config.yaml
n_layer: 11
d_model: 96
n_head: 3
n_kv_head: 3
head_dim: 32
d_mlp: 192
vocab_size: 512
activation: "swiglu"
norm: "rmsnorm"
norm_place: "pre"
norm_eps: 1e-05
positions: "rope"
rope_base: 10000.0
rope_fraction: 1.0
qk_norm: false
attn_scale: 0.177
bias: "none"
tie_embeddings: false
parallel_block: false
init: "uniform"
init_std_qkv: 0.0671
init_std_o: 0.0
init_std_up: 0.0671
init_std_down: 0.0
optimizer: "soap_variant"
lr: 0.00655
beta1: 0.95
beta2: 0.95
weight_decay: 0.057
lr_head: 0.0107
grad_clip: 1.0
warmup_steps: 200
schedule: "wsd"
decay_fraction: 0.578
decay_shape: "linear"
final_lr_fraction: 0.02
batch_tokens: 32768
seq_len: 128
doc_mask: true
z_loss: 0.0001
train_tokens: 117000000
steps: 3571
dataset: "wikipedia_en"
Each number is 128 + 32 x the weight over its row's rms, rounded and kept within 0 to 255. Layers, rows and columns count from 0. The size above them is the row's rms in percent of the matrix's.

# layer 5 attention value, 96x96, rms 0.222, rows 45-63, columns 0-95
size [114 121 118 122 119 117 110 125 120 120 117 120 117 125 100 105 128 107 109]
[[139  89  91 141 115 128 167 176 127 172 165 137 130 136 179 175 130 141 143 145  78  66 146 124 157 158 132 114  99 151 112 132  61  80 134 142 166 160 135 111 125  98 146 156 157  98 161 115 130 205  81  84 153 122 163  98 164 142 118 210 135 112  85  71 130 121 125 121 126 177 157 133  76 113 110 183 139 108 115  94 119 109  81 101 168 144  96 162 134  86  57 142 136 153  96 181]
 [113 154 116 135  61  42 174 101 114 121  82 132 135 134 125 158  94 134  98 189 103 159 143 104 130 145 154 128 138 166 142 156  72 140 150 138 164 136 169 127 171  96 118 162 120 113 163 185 111 115 115 120 129 128 135 182 138 137 152 133 176 178 170 138 126 134 176 114 133 122  80 127 120 169 117 146  39 112 105 106  94 114 170  82  83  76 101  72  87  74 175 152 182 135 132 141]
 [161 182 157 118 132 101 119  65 125 164 157 156 165  68 126  95 147  88 123  77  98  90 107 147 130  84 157 139 161  88 133 129 141 207 135 116 143 125  97  70 148 153  84 151 152  70 122 106 140 103 132 119 112  26 171 118 117 136 149  99  83 114  89 132 105  85 164 152 146 144 187 153 128 154 156 127  93  75 200 149 125 116  98 133 100 145 106  96 172 111  86 108 105 122 131 121]
 [163  83 112 177 110  85  92 155 104 186 160  97  78 101 139  95 128  70 115 138 141 132 114  77  79 142 163  82 119 144 141 161 133 179 131 172  66 125 120  89 127  88 125 162 163  74 123 120 177 131 146 204 174 136 113 111 113 142  56  75 169 156 141 166 113 128 148 184 102 135 122 130  87 112 124  87 166 101 158 117 141 186 115 152 101  95 151 124 112  89 144 108 107 140  95  99]
 [120  85 132 156 100  99 159 156 182  82  38  94 113 193 148 115 190  86  80 125 104 156 178  92 182  79  99  93  99 197 143 132 136 134 155  89 147 106  70 175 126 132 119 138  99 150 107 156 131 197  73 140 171 146 157 149 157 133 126 114 146 152 156  91 108 139 106 131 107 155 106 138  74  80 103 133 123 153  97 117 163 123 112 160 112 136 183 165 128 123 110 111 146 152 141 130]
 [146 128 139 178 155 138 159 144 200 197 135 108 152 201  62 135  98 116 149 111 141 156 140 183 110 133  87 153  81 220  87 103  76 126 135 149 118  87 139 152 110 133 107 118 137 182 134 102 108 124 167 124  71 111 141 105 195 187 130 122  66 132 158  67 111 152 135 145 154 136 136  91 123 148  97 101 129 132 168 153 116 130  97 148 115 108 112 185 129 120 149  98 171  93 116 119]
 [146 131 160 102 131 126 122  65 159 173 126 169 111 129 109 100  75  79 150  86  80  90 135 109 132 142 116 114 196 150 130  90 137 109 111 124 110  92  75 177 166 103 155 125 199 125  99  79  78 113 120 187  58 153 130 185 124 136 163 116 136 152 149 115 125  91  84 179 123 192  67 153 147 120 154 145 166 118  84 180 124 136 172 122  97 148 160  97 139 151 147 114  89 125 152 149]
 [167 137 120 148 118 111  90 104 152 148  82  57 197 124 198  76  74 143 189 104 138 155  97 126 136 141 119 111 142 111 149 176  96 108  46 146 148 169 118 140 122 156 132  91 165 112 101 128 132 197 174 190 144 102  79 119 156 140 111 141 155 125 103 109 125 117 174 109  86 134 132 176 162 143 159 105 147 104  99 153  87 146  91 170 121  87 141 125 140 123 151 176 162 192 148 126]
 [ 95  39 112 142  70  99 106 129  87 172 124 192 117 145 119 150 130  44 141 122 178 156 113 113 148  35 151 131 183  96 112 138 109  88 127 138 104 161  89  95 124 125 128 128 150 128 114 141  80  79 166 139 119 148 178 159 104 138 137 105 128 127 130 182 170 132 153 125 147 125 144 152 160 141  80 188 141  92 131 129 140  81 121 156  99 122 126 119 149 138 131 113 185 104 205  84]
 [121 159 102 109 158 157  70 100 162  94 123 104 123 149 121 110 167 119 158 120 154  74 153 112 136  59 105 132 114  97 121 103 102 170 152 137 170 180 145 148 143  52 155  93 151  80 132  77  88 125  81  87 138 138 127 121  72 139 120 117 144 111 118 127  76  64 142 110  93 188 176  95 172 180 132 103 146 137  86 130 116 109 135 105 169 138 167 101 162 120  62 123 174 197 134 119]
 [128 118  99 109  51 115 142 139 103 172 138 115 113 104 125 124 151  70 137 181 139 172 100 101  95 123 124  82 131 144 143 167 134 186 114 124  95 122 148 157 152 152  82 173 147 116  94 192 108  53  79 196 188 185 159 151 125 184 153 144 143 138 142 168 114  73 130  98 113 102  95 164 127 129 108 137 138 188 164 199 148  97 108 121 105 158 155 136 110 116  87 173 119 113 126 136]
 [110 118 108 147 114 152 137 140 155 178  81  85 104 151 121 125 129 139 140  76 156 199 166 144 123 153 144  99 135  78 166 128  37 124  80 121 113 172 140 110 153 112 174  76 126  97 153 155 222 139 130 167  81  79 149 191 112 147 129 174 134 159 103 139 112  77 145 116 126 119 114 121 146 141  73 130 135 155 173 182 100 117  89 160 114  75 119 139 165 111 109 143  84 164  92 123]
 [ 86 121 138  90 143 115 105 142 110 130 167 137 105 137 120 117 183  69 144 110  85 137  76 137 114 159  82 113  88 109 111 135 154 151 187 102 163 132 145 140 154 126  91 175 158 118 103 136 126 142 169 102  52  42 145 193 107 165  77 109  98 137 206 163  57  83 142 134 107 134 124 102 114 169 190  93 141 156 133 105 113 148  83 164 150  98 146 124 134 137 152 100 127 163 136  87]
 [145 149 152  79 143  67 137 133 104 140 155 131  85 153 103 147 106 150 168 147 180 142  99 118  80 129 109 132  86 190 102 104 159 158 130 116  75  98 150 173 110 112 151 116 162 102  87 118 102 148 111  92 175 147 134 175 106 101  65 147  69 126 103  44  77 130 206 168 114 136 141 148 100 123 184 117 150 135 135 137 127 202 106 147 133  90 111 169  83 147 136 125 127 146 187 108]
 [144 152 142 116 104  89 144 178 120 152 104 125 102 127 130  71 156  70 114 114 156 123 100 135  53 143 100 127 124 102 168  92 177 131 117 132 174  43 178 164 142  72  70 137 190 135  83 105 158 125 162 124 174 139 151 117 150  79 113 107 164 104 118 146 197 140 128 126 144 153 119  92 108 115 130 166 135  97 120  92 103 196 159 131 145 116 122  67 156 137  62 139  78 155 125 147]
 [160 129  93  77  72 147 125 119 113 173 122 135 103 175 134 147  79  67 137 108 193 123 113 146  97  86 180  92 146 104 141 159 102  95 156 128 148 146  46  87 138  97 124 192 110 136 103 182  93 115 106 138  85  72 172 122 147 141 116 116 129 134 139 169 112 100 166 104 122 118  94 123  92 123 154 134 210 113 138 131 153 158 137 145 143 134 149 130 114 193 109 157 120 167  57 186]
 [109 114 101 103 123 127 108 122 137 116 109 136 123 145 147  73  58 135 178 150  81 144 171 128  77 135 124 136 147 169  74  70  91 143 102 137 131  82  94 132 198 170 158 137 152 107  81 157 142 145 196  96 153 147 145  79  72 133 110 110  38  87 191 117 100 143 109 113 112 123 120  84  99 129  86  97 112 138 112 110  87 105 148 185 170 142  73 102 145 110 102 127 168 143 113 123]
 [ 92 106 168 175 180 175 154  60 103 136 117 122  89 109  99 126 103 145 107 121 111  87 124 111 129 121  81 126 146 111 174 129 123 102 137 120  84 101 209  99 121 101  91  96 138 152 116 126  65 135  87 158 119 183 102 114 150 110 122 137 182 117 126 147  94 141 139  96 117 112 127 124 102  38  51 133 138  86 121  76 134 103 126 112  87 179  51 177 126 121 130 154 158 127 104  82]
 [114 126 172 199 126 100  92 138 101 125 176  87 107 103 115 128  76 108  64 144 142 153  87 117  90 116 110 164 151 130 157  99 151 192 122 151 131 146 205 107  97  94 162 173 116 135  94 135  87 156 201 135  95 158 143 168 131 128 151 140 150  77 112 127 111 158  94 103 143 119 138 105  98  92 182 159 157 114 166 117 178 106 155 117  84  96 151 171 116  98  64 128 180  72 109 142]]
# layer 5 attention output (transposed), 96x96, rms 0.201, rows 45-63, columns 0-95
size [113 111 110 116 115 109 112 120 120 111 111 111 107 112 100  97 119  99 101]
[[136 151 118 131  89 110 179 147 142 178 136 101 148 139  50 134  75 128  61 121 116 146 143 140  88 101 156 126 138  93  96 152  96 110 141 139  88 112 125 114  87 152 125 201 117 206 102 162 158  95 172 145 103 174  88  94  83  77 132 127 149 174 128 184  82 134 125  98 122  88 155 114  81 114 119 165 173 167 107 123 141  99  93 119 174 181 178 106 119 103 128 111 141 106  73 149]
 [125  79 102 139 128  85  94 102 185 127 123 101 110 156 165 129 212  82  97 140 164 136 166 158 165 104  85 115 118 170 161 168 109 138 100 114  34 161 137  98  59 143 156  41 134 134 140 125 181 116 117 164 124  97 125  94 166  81 167  74 105 168 154 139 104 108 114 111  82 147 126 147 126  97 105 141 142 145 113 116 143 105 110 127 120 110 172  92  85 156 176  97 146 120 152 150]
 [122 129 165 102  99 180 149  99 154 112 153 163 141 129  83  85 155 142  85  78 131 125  72 150 116 132 110 179 142 140 164 181 185  88 108  75  85 129 159  45 128  79 143 134 141  94  77 132  74 147 117 110 126 160 146 146 172 125  51 108 132  79  98 143 124 102 152  77 101  95 134 121 157 146  73 102  80 104 111  71 115  66 126  91 139 128 109 109 121 105  99 143  92 124 112 117]
 [122 140 143 132  96  62 126 194 181 155 133 110 237 158 110 125 174 166 127 128  80 106 128 110 151 136 128 146 133 178  85  57  99 116  91 145  60 154 131  57 130 159 152 115 127 126 167  86 103 196 134 117 152 133 118 125 145 142 120 126  86 127 128 111 209 179 162 142 163 131 120  74  81 115 152 110 136 153 171 109 105 149 148 110 138 139 107 113 111 118 125 124 147 142 113  77]
 [138 145 141  94 119 111  79 152 222 119 138 142 166 156 149 141 146  81 167 112 114 134 190 108 151 194 152 125 103  89 105 102 110 125 151  70 153 165 144 144 117 149  50 159 125 151 140 127 179 126 158  85 130 187 138 195  82 177 133 160 149 159  97 131  80  85 129  93 109 173 157 110 142  93 125 163 206 106 138 139 115 136 148 164  93 112 145 102 129  90 145 136 123  92 134 163]
 [ 98 109 112 154  81 109 136 139  94  55 166 106 125 145 104 102 121  64  79 175  79  99 143 108 108 170 124 105 137  94 101  95 155 103 164 125 208 180 154 155 122 112 153 101 140  86 151 164 143 143 133 119 145 124  54 102 109 100 161 133 130  84  72 118 120  57 207 118 125 103 131 143 125 175 123 182 137 132 140 107 107 139 146  89  89 116 186 114 107 126 186 159 167 137 119 131]
 [119 147 146 127 128 176  80  49 122 123 169 130 157  91 146 147 202 133 122 120 136 121 125 165 107 173 116 131  52 146 118  68 155 121 135 157 188 169 152 120 117 108  86  50 116 132  83  60 110 145 171 188 133  86 101 138 105 134 115 129 121  79 120 158 127 135 117 124 142  87  91 137  88 124 163 146 148 118 142 162 121 101  92 107 163 111 107 198 121 113 148 102  55 107 115 169]
 [107  78 182 148 135 135  92 135 100 108 114 180 187 124  97 131 125 117 141 137 100 144 142 134 146 103 116 116 162 108 130 112  99 108 126 149 116 164 138 171  95  93  84 133  90 166 117 123 124 113  38 215 119  97 135 164  84 125  81  56 159 115 139 103 213 155 128 118  97 112 120 105 113  80 136 148  98 125 198 150 134  54 118  83  95 164 125 106 108 184 123  97 140 142  95 120]
 [ 64  98 101 142 117 105 123 155 130  92 105 144 157 122 177 156 176 188 107 160 127 116  78 144 154  95 111  99 153 169  86 148  97 180 126 122 138 119 180  80 140 143 111 159 163  94  84 125  92 140 112 144  98 109 113 161 107 151  89 137 141 171 127  80 105  79  92 155 158 100 164 143 127 136 117 165 142  64  79  52  90 132 112  76 118 166 106 140  91 117 101  69  64  88 148 150]
 [194 171 106  93  98  50 137 112 121 150 124 239 152 103  60 104  95 142 123  85 115 150  68 112  85 120 101 151 129  81  87 114  97 145 138 162 177 119 147 160 145 126 135 105 138 128 149 137 124 120 103 102 159 122 152 131 102 151 103 143  64 121 126 142  83 116  43 132  85  84 115 117 181 152 132 120 112 163  82 160 124 103  93  97 111 133 145 157  97 133  91  96  87 138 153 127]
 [136 140 176 141 140 112 149 152 144 162 113 159 118 123 141  97 101 148 119 107  99 124 137 120 177 166 114 120 125 133 155  71 112 118  97  83  49 181 129  67 111 147  95 124  99 123 160 114 141 138 144 147  88  78 199  39 127 150 176 145 102 137  96 118 170 124 135 186 129 124 137 105 122 114 154 137 148  44  17  88 123 143 143 143  89 152 123 135 114 114 114  92  77 119 112 154]
 [126 127 124 121 108  61 184 144  98 109 161 112 120 149 118 142 120 192 144 127 149 124 164 141 111 107 157 125 166 134  86 160 160 138 113 177  77 224  95 155 120  76 148  79 124 126  88 213 148 100 104 134 137  87 108 176  92 183 161 160  70  98 140 123 176 141 175 105  87 145 113 134 140  91 122 174  84 107  97 125 123 123 141 136 166 156 153  87 140 108 128 116  68  88 112 122]
 [145 105 119  78 115 111  82 108 150 138 151 166 103 220  90 154 167 148 124 116 102 170 111  97  96 141 131 153 132  44 157 121 170 115  92  72  98  96 152  99  83 114 137  99 133 130 119 121 102 176 143 120 133 128 132 171 149 118 194 153 101  34 107  96 144 149 109 160 140 102 116 160 142 173  95 161 108 148 160 114  72 160 168 141 144 150 113 145  71 125 154  97 159 122 172  81]
 [121 144 150 131 113 108 137 229 109 116 166 106 147 124 112  71 156  55 154 131  70 104  86  80 123  89 119 148  86  93 194  48  74 129 105 106  77 164 114 158 116 171 125  82 128 145 107 105 123 131 131  97 139 125  92 145 144  93 129 167  76  89 139 100  80 157 144 126 175 111 132  87 135 145 151 147 122 102 127 139 116  96 160 113  80 126  76  97 140 162 175 106 147 107  88 139]
 [115 110 196 136 154 130  73 180 174 145 169 129  94 108 116 106 181 183  69 122  81 119 166 110 137 141 129 103 142 157 156 110 118 166 132 165 112 114 183 104 162  94 115 150 138 147 189  49 103 114 144 116 188 181 120  99 128 102 142 152 158  79 135 132 117 153 112  85 119 109  99 151  94 141 133 114 116 151  99 120  95  54 129 186 129 124 124 117 140  58 139 138  79 193 132 101]
 [118 118  59  98 143 162  92 171 139 123 182 112 102 114 103 134  83 162 131  72 139 129 109 129 101 120 109  98  90 126 160  77 122 131 127  51  73 196 158 111 112 200 101 229 146 101  74 125 164 124 139 147 160  90 139 121 110 188 171 137  95 135 115  90 145 132 116 112 129  93 119 152 141 143 157 141 150 166 130 107 113 116  73 105 187 155 133 136 112 132 118 142 127 137 135  52]
 [ 61 123 138  63  64  79 108 140 168 125 180 158 151  80  83 144 137 111 187 142  86 119 159 151 141 118 109 150 141 107 144 148 132 142  78 174 193  85 140 201 129 176 131 222  86 119 147 132 165 126  98 111 153  76 101 143 165  81 161 109 165  91 118  92 128 153  98 127 143 103 130 146 129 133 130  92 118 116  96 170 137 132 133 119 124 122 176 115 136 101 134 143 138  91 185 164]
 [ 88 113 158 128  67 116 135 109  98  90 122 138 133 147 179 114 161 117 145  84 107  74 118 113 154 141 176 144 144 164 103 159 110 149 147 200 125 154 118  77 123 150 150 110 141 126  96 101 155  55 103  66 111 136 151 141 145 141 139 132 184 157 156 154 105 145 133 185 133  78 165 107  98 115 195 121 107  95 116 179  70 200 108 116 118  93 150 201 181 132 137 146 147 153  88 158]
 [ 84 149 145 152 159 118 145 168 134 164 119  88 156 145 181 140 139 167 153 160 115 100  59 102 123 140 158 128 120 106 149 124 170 105 120 177 138 128 167  83 136 122 142  60 121  63  82 105 140 108  86 169 166 149 161  99 114 163 169 150 133 159 162  88 103  88 166 137 147  72 143  88  62 142  93  84 100 188 114  98  93  74 144 134 104 179 151 121 120 119 130 188 184 142 120 151]]
# layer 5 attention query, 96x96, rms 0.216, rows 64-80, columns 0-95
size [113 105  88  76  99  95  73  90  97  94  97  86  92  95  93  91  83]
[[169 129 170  72 126 133 112 132 128 130 111 152 170 151 148 117 110 119 128 112 168  86 185 127  68 142 145 139  70  94 180 118 144 102 146 139 170 153 154 203 179 153  60 124 109 125 134 106  96 156 184 113 134  98 164 157 135  75 160 162 142 102 124 112 173  94 124 143 140  79  70 107 152 151  84  85 129 126 124  72  98 166 133  96  64 138 187 133 141 109 163 128 131  96 178 161]
 [101 129  77  64 136  96 156  91 139 179 131 163 116 103 100  98 138 160 108  54 109 167  52  71 126 138 127 147  94 109 143 173 149  78 169 104 155  82 133 100 123  88 141 136 116 104 153 187 111  83 121 152 163 142 120 124  95 150 103 150 189 146 104 126 137  49 161 158 175 134 165 184 145 148 130 110 130 137 127 165 156  93 102 167 179 145 170 126 168 100 127  85 113 116 138 156]
 [174 122 122 160 120  75 150 180 109  65  86 175 103 132 121 153 111 144 105 174 138 102 134 143 153  88 156 131 120 115 184 104 128 127  21 141 121 129 113 100 102 115 108 111 121 107 114  76 123 131 188 106  99  94 122 120 115 143 105 127 155 137 141 122 188 136 135 136 123  66  68 193 133 125 128 110 205 188 142  81 126 111 137 106 192 178 185 107 154  88 110 141 145 113 133 134]
 [132 100 139 165 155 147 156 157  95  85 161 104 148 129 141 151 137 188 119 201 115 112  93 188  89 113 100 151 168 145 137  71  98 136 152 135 114  95 161 173 131 100 126 101 107 107 124 128 188 107 139 111 102  73 118  92 129 124  76 146 108 116 115 135 109 144 127 219  65 143 111 124 176 162  91 114 141 110 145 105 132 195 156 148 127 132 163 112 203  58 102  76 104 131  87 126]
 [ 97 108 162 108 173  96 109  72 143 117 130 153 169 128 152  92 137 173 152 120  63 151 140 112  57 133 138 181 154 115 184 113 159 192 126 111 133  85 133 113  91  89 142  57 165  85 156 154 108 127 141  69 185 169 124 156 106  73 127 102 132  74 118 128 127 134 173 164 162 115 170  87 146 138 131  79 127 126 137  78 152 111  93  89 115 101  92 156 109 167  89 142  87 167 137 126]
 [147 112 116 118 152 159 141 133 116 170  90 141 161  78 127 136 130 164 125  77 122 129  49 112 133 163 138 110 104 106 103 118 138 156 177  70 112 174 169 123 152  88 138 146 114 132 103  80 188 138 130  90 143  85 143 208 149 173  82 135 103 170  99 207 152 149 112 114 149 140 149 144 113  91 147 215 129 128 102 109 143  96  84 211 143 130 139 181 124 120  95  97 151 151 150 129]
 [108 104  97 157 118 139 189 104 149 134 131 111 204 112 129  96 151 159 156 135 195 143 101 135 110 102 107  66 155 147 142 115  96  55 110 159  32 132 138  99 104 128 157 104 101 163 119 144 122 115 120 220 126  63 136 136 162 131 149 119  95  81 166 139 139 160 132  87 114 145 175 146 105 141 182 192 120 103 105 121 125 144 159 131 166 108 147  97  86 154 173 134 150 168 156 139]
 [ 54 151 175 133 134  94 151  97 131 137 142  84 161 167 106 109 144  97 103  93 100 134  39 166 122 186  77  98 104 120 153 133  71 101 113 130 108 202 124 135  76 111 175 125 146 118 121 141 136 118 126 129 148 107  55 136 136 124 131 161 139 135 105 152 124 118  94 107 127 158  78 113 143 136 141 196 118 120 148 111 114 168 193 106 108 119 165 164  31 160 165 127 141 167 145 151]
 [149 127 121  94 148 162  89 100 143  97 160 133 125 123 225 134 107 123 192 138 127 170 116 123 172 177 121 148 141 152 154  97 125 135 111 129 136 174 170 170 119  95 128 152 119 134 120 119 154 138 130 145 129  93  61 121 175 111 144 103 117  45 187 112 188 136  74 134  98 131 156 153 171 101 116 176 122  72  72 124 111 195  81 119 151 103 133 131  97  57 113 180 134 127 132 156]
 [138 162 100 115  90 126 122 105 163 147 113  91 169 120  96 126 159 136 145 117 139 152 110 123 142  55 138 201 174  93 129 171 146 167 176 141 121 168 113 145  59 140 134  90 147 157 110 101 117 128 117 113 136 124 101 117 113 139  67 151  94 113  99 162  92  88 104 153 103 123 130 121 163  90  85  70 102 105 185 192 125 162  93 175 149  77 154 153 172 131 137  99 189  87 203 152]
 [114 134 104 192 106 142 110 110 110 102 175 108 136  91 148 146 102 121 155  83  75 132 154 112 112 167 146 119 120 130 194 129 164 130 159 137  96  76 160 142 143 160 138  91 102  96 108 163 116  89 145  92 135 178 117 131  91  87 107  88  79 104 179 138 148  82  83  69  76 167 148 158 127 212  64 151 132 123 141 114 191  92 133 112 124  69 131 162 104 125 189 139 170 119 119 107]
 [109  89 126 109  77 169 126 100 117 106 130 117 156 126 126 165 122  92 159 144 123  69 133 130 102 185 144 124 102 213 181 140 158 165 152 125 141 136  93 138 104  88 148 191 141  92 141 112 152 162 180 201 119  84 120 118 167  81 111  93 139 104 184 149  82  84  86 104 139 119 108  80  81 165 109 134 123 130 104 146 124 172  46 127 150 157  83 145 185 161 115 153 144 129 122 113]
 [154 110 132 111  88  85 128  84 161 107 159 111 165 109 162 151 144  83 117 142 109 116 131  98  99 111  77 119 154 196 137 120 129 130 125 145 124  66  94 119 138 107 102 155 108 132 168 117 139 157 121 120 115 152 145 113 112 125 140 161 116 117 123 115 124 185 145  68 128 102  97 144 141 229 147 148  89  21 188 160 103 112 131 163  80 203 147 127 164 159  91 156 182 169  98 113]
 [129 103 148 135 107  99 157 101 145 104 172 155 150 148 105 141  94  94 116 178 128 156 164 140 107  74 138 156 109 115 105 110 156 109 151  57 133 167 143 120  55  26 122  91 127 109 168 161 172  69 103 114 214 154 131 113 112 133 128 132  99  99 148  92  91 146 122 134 125 166 144 103 130 134  81 116 103 124 163 169 100 123 163  78  88 154 137 164 137 130 154 175 146 111  49  90]
 [119 107 140 205 120 131 134 161 155 135  78 117 100 184 125 117 129  62 137 202 131 156 147 155 105  88 156 120 136 128 104  84 119 157 105 125 116 183 148 144 155  53 153 122 180 115 157 139 188 117 146 130 111  89 143 144 133 153  88  89  81 179 124 177 138 112 114 133 137  52 128 188 134  78 108 102 112 130 160 115 200 161 165 110 131 173  90 147 145 105  92 113 148 178 127 148]
 [150 163 134 192 163 127 145 103 111 156 115 100 126 162 160  73 129 153 110  67  96 151 109 202 109  90 163 139 138 168 107 137 176 102 137  84 124 158 106  99 127 130 143 165 108 129 110  91 110  96 129 147 149 176 211  80 157 117 103 187 136 117 125 118 103  81  90 146 166 165 144 128  94 176  81 158 115  86 106  65  83 151 130 172 143 128 105 171 143 109 116 158 173 167 136 180]
 [106 108 174 130 114 122 118 158 135 134 122 119  85 143 102 111 120 162 117 182 180 176 109  97 171  85 129 137 158 124 155  96  72 160  92 113 205  83 145 144 167 142 116 104 138 101 102 103 131 117 103 144 121  77 102 160  80 159 115 165 148 126 104  93  84 169  95 113 100 100 169 160 120 182 121 132 144  87 148 137 176 231 155 159  97 151 116 146 194 127 117  96 100 171 138  70]]
# layer 5 attention key, 96x96, rms 0.222, rows 64-80, columns 0-95
size [105 100 101 107 108  93  91  85  95  96  97  84  96  99  90  91  98]
[[ 93 114 108 200 179 154 117 149 112 102 106 141 193 115 170 145 128 172 148 106  62 144 145 177  87  78 154  75 110 140  86 141 102 138 134 130  81 173  91 119 136 116 116  82 127 131 143 112 116 138 144 137 118 121 133 187 191 150 149 103 126 149 133 172 159  64  76 148 149  88 118 106 114 110 117 137  96 194 123 192 168  97 114 147 123  81 112 180  99 147 151 170 136 106  90 181]
 [113 146 177 134 116 117 153  54 117 136 182  56  69 105 115 168 151 100 132 135 168 207 132 109 137 147 114 152 215 175 124 136 148  95 197  71 141  83 161 160 105 145 166 184 136 187 120 189 113 122 147 142 108 132 118 135  78  81 142 130  87 143 118 143 150 158 122  92 129 105 132 108 156 113 146 147  91 151  97  93 110 106  75 110 151 173 117 123 100 102 146  99 138 140 132 128]
 [115 117 130 153 117 127 133  72  99 147 165 102 128 113 131 124 129 121 143  88  82  87 100 155  67 126  82 132 132  80 116 150  76 144 162  98 110 137 159 123 143 129  81  88 198 162 182 198 133 164 139 150 159 166 176 188 132 107  54 133 112 173 145 195 126  71 163 112 176 180 153 117 137  95 158 119 113 111 110 161 120 137 102 123 174  97 165 116  76 157 122 139 183 118 122 153]
 [ 91 107 112  63  76 116 127 129 100 132 151 202 125  82 154 174 110 113  79 106 112 115 173 140  99  75 161 119 178 174 112 145  95 139 160  82 127 135  96 188 127 127 102  58 155 147 117 201 112 202 130 128 135 131  99 140 141 148  86 120 111 174 119 154 160 143  89 163 142  84 116 131 146 124 204 126 123 127 109 123 151 100  57 112 148 110 110 113 106 141 120 179 189 144 122 128]
 [108 110 183 137 135 165 119 157  99 144 109  36  85 168 125 165 123  83 135 185 165 157  90 113 160 174 123 132 119  76  92 144 174  78  86 156 105  72 135  95 102 150 128 140 101  89 131  45 104 111 165 116  97 106 129 120 142 109 182 176 170 141  68  95 138 177 110 197 159 154 142 123  98  88 135 126 109 187 144 122 110  99 148 110 138 128 134 148 118 137 163 123  98 147 141 101]
 [157 168 128  71 117 137  96 114 111 103  77 113  87 154 148 174  99 157 113 141  96 148 129 121 103  53  73 125 127 178 115 107  59 109 114 138 129 139  95 182 113 166 112 144 122 160 116  78 137 151 117 107 182 155  88  85 148 153  98 160 146 151 139 137 113 143  72 108 152 129 158 138 171 115  75 118 116 140  75 112 134 159  81  92  72 155 173  72 139 144  97 146  38 154 143 156]
 [156 131  95 112 195 110 143 169 121 139  67 146 148 150 165 140 114  85 104  96  82  85 125  72 101 153 137  81  69 134  80 145 141 128  67 123 109 135 144 163  66 100  75  77 134 129 194 150 134 136 153 107 103 119 105 124 119 111  32 154 133 129 139 169 152  95 114 166 143  97 109 139 169 109 144 120 151 153 129 106 165 109 160 101 162 110 112 132 138 163 143 192 178  86 131 181]
 [157 132 100 115 108 105 141 189 134 149  80 103 172 142 115 138 151  89 213 204 143 139 114  89 142 125  91  98 102 115 126 144  90  92 172 144  95 153 162 125 177  97 114 146  98  86  45 127 170 130 109  93  94  97 112 125 113  76  97 167  48 163 184 158 147  86 161 118 122 101 104 125 123 162  95 151 102 179 166 151 138 173 137 145 123 140 123 160 142 103 112 135  80 100 119 112]
 [ 92 114 102  93 111 128 125 132 156  98  89 146 125 134 103 132 140 118 122 182 176 141 197 131 141 133 100 182 178 184  89 158 129  55 112 156 136  90 104 125  91 131 115 147 172 103 145 113 125 132 153 139 126  79 181 155 142 197  83 133 165 108 110  99 157 149  85  92  83 136 139 168 145 149  89 155  88  92 124 113  69 159 112 193 115 111 102 101 181 167 162 133 118 183 188 114]
 [139 125 104 135 137 112 122 111 144  69 107 104 143  94 170 144  89 151 140 162 161 124  29 126 114 188 118 102 122  60 119 155 137 161 105 109 141 104 128  98 230 119 185 125 114  75 110 145 150 124  92 151 112 123 156 129 130 174 141 103 121 135  62  83 124 143  58 114 103  66 106 148 103 191 190 125 115 126  94  93 124 189 121 108 139 132 131 120 137 140 112 126 136 116 111 187]
 [ 89 175 101 113 150 153 121 157 148 114  70 129 138 163 153 154 125  94 108 129 151 152 134 115 160 142 115 175 136  97 120 142 178  94 108  93 129 167 159  53  63 160 128 126 145 139 102 139 158 132 131 109  78 128  78 111 153 141 157  95  76 107  55 113 175  75  78 167 148  94 135 109 132 116  80  93  89  77 131 138 102 103 140 115 157 151 140 146 171  79 197 188 152 147 183 112]
 [111  72  83  89 129 124 121 155 102 111 122 188 173 133 204 114 110  85 138 125 141 149 132 128 107 101 141 156 173  98  90 101 135 119  89 181 129 119  80 129  55 158 134 137 174 131 114 135  53 127 154  84 122 165 137 112 175 153 105 128 150 130  94 153 180  95 123 204 125 178 177 127 160 164 145 156 118 165 123 135 111  91 139 143 109 112 216 100  85 121 112  99 167 110 123 166]
 [138  99 108  71 163 152 122  88 161 144 196 123 126 171 114 130 106 114  77 114 113 156 160 102 170 125 147 134 170 195 120 176 118 150  80 204 108 130 106 115  67 147 129 132 143 120 160 138 133 125 127 115  85 151 110  41 137 112 140 138 184 171 124 119 136 127 177 107 124  70 109 150  36 113  90 158 131 133 132 150 173 112 126 120 152 150 148 195 159 152  97 136  95  82 145 100]
 [154 120  90 148  62  97 175 133 180 139 157 129 120 141 146 117 130 135 180 156 108 155 155 122 196 138 159 136  81  83  88 172 148  45  70 139 174 109 116 151 159 137 105 143 144 135  76 128 135 175 102 136  57 165 151 127 135  81 165  86 152 184 116 131 142 126 154 120 123 111 126  86 129 163 103 173 128  85 156  54 147 136 121 134 139 165  92  97 123 168 111 164 137 106 175  85]
 [202 137 125 114  92  71 125 153 192  90 171 133 131  83 112  90 133 161 148 136  81 134  99 141 108 143 105 144  93 141 148  88  82  14 126 112  93 155 100 139 146 115 162  95 144  84  94 158 144 128 142 140 122 129  94 145 148  82  66 174 160  97 110 118 153  56 148 163 144 116 148 152 123 138 136  86 180 126 117  87 116  82  73 126 109 126 136 141 109 120 115 125 204 110 111 131]
 [121 112  65  91 139 180 107 127 115 115  95 126  77 118  83 143  82  75 155 185  73 178 111 113 161 147 135 170 141 121 178 167 144  79 153  93 169 131 142 138 161 113 107 138 181 112 150  86  79 137 108 198  94 151 151 137 128 100 174 109  60  94 164 144 152  94 106 137 103  75 145 137 115  79  96 172 123 153 101 138 161 120  86 136  80 107 152 116 142 109 152  86 113 107 136 181]
 [155 120 179  82 173  95 136 135  96 172 107 110 115 132 147 142 101 124  90 138  81  67 100 100 174 143 127  74  22 157 117  93 131 140 164 125 117 138 166 137 154 152 118  97 146 158 118 105 156 207 145 102 138  66 107 107 104 122  94 139 157  71 132 152 145 105  97 162 136 109 110 104 129 127 109  95 150 112  90  88 138  90 192  67  78 147 123 147 144  67  97 154 117  89 133 109]]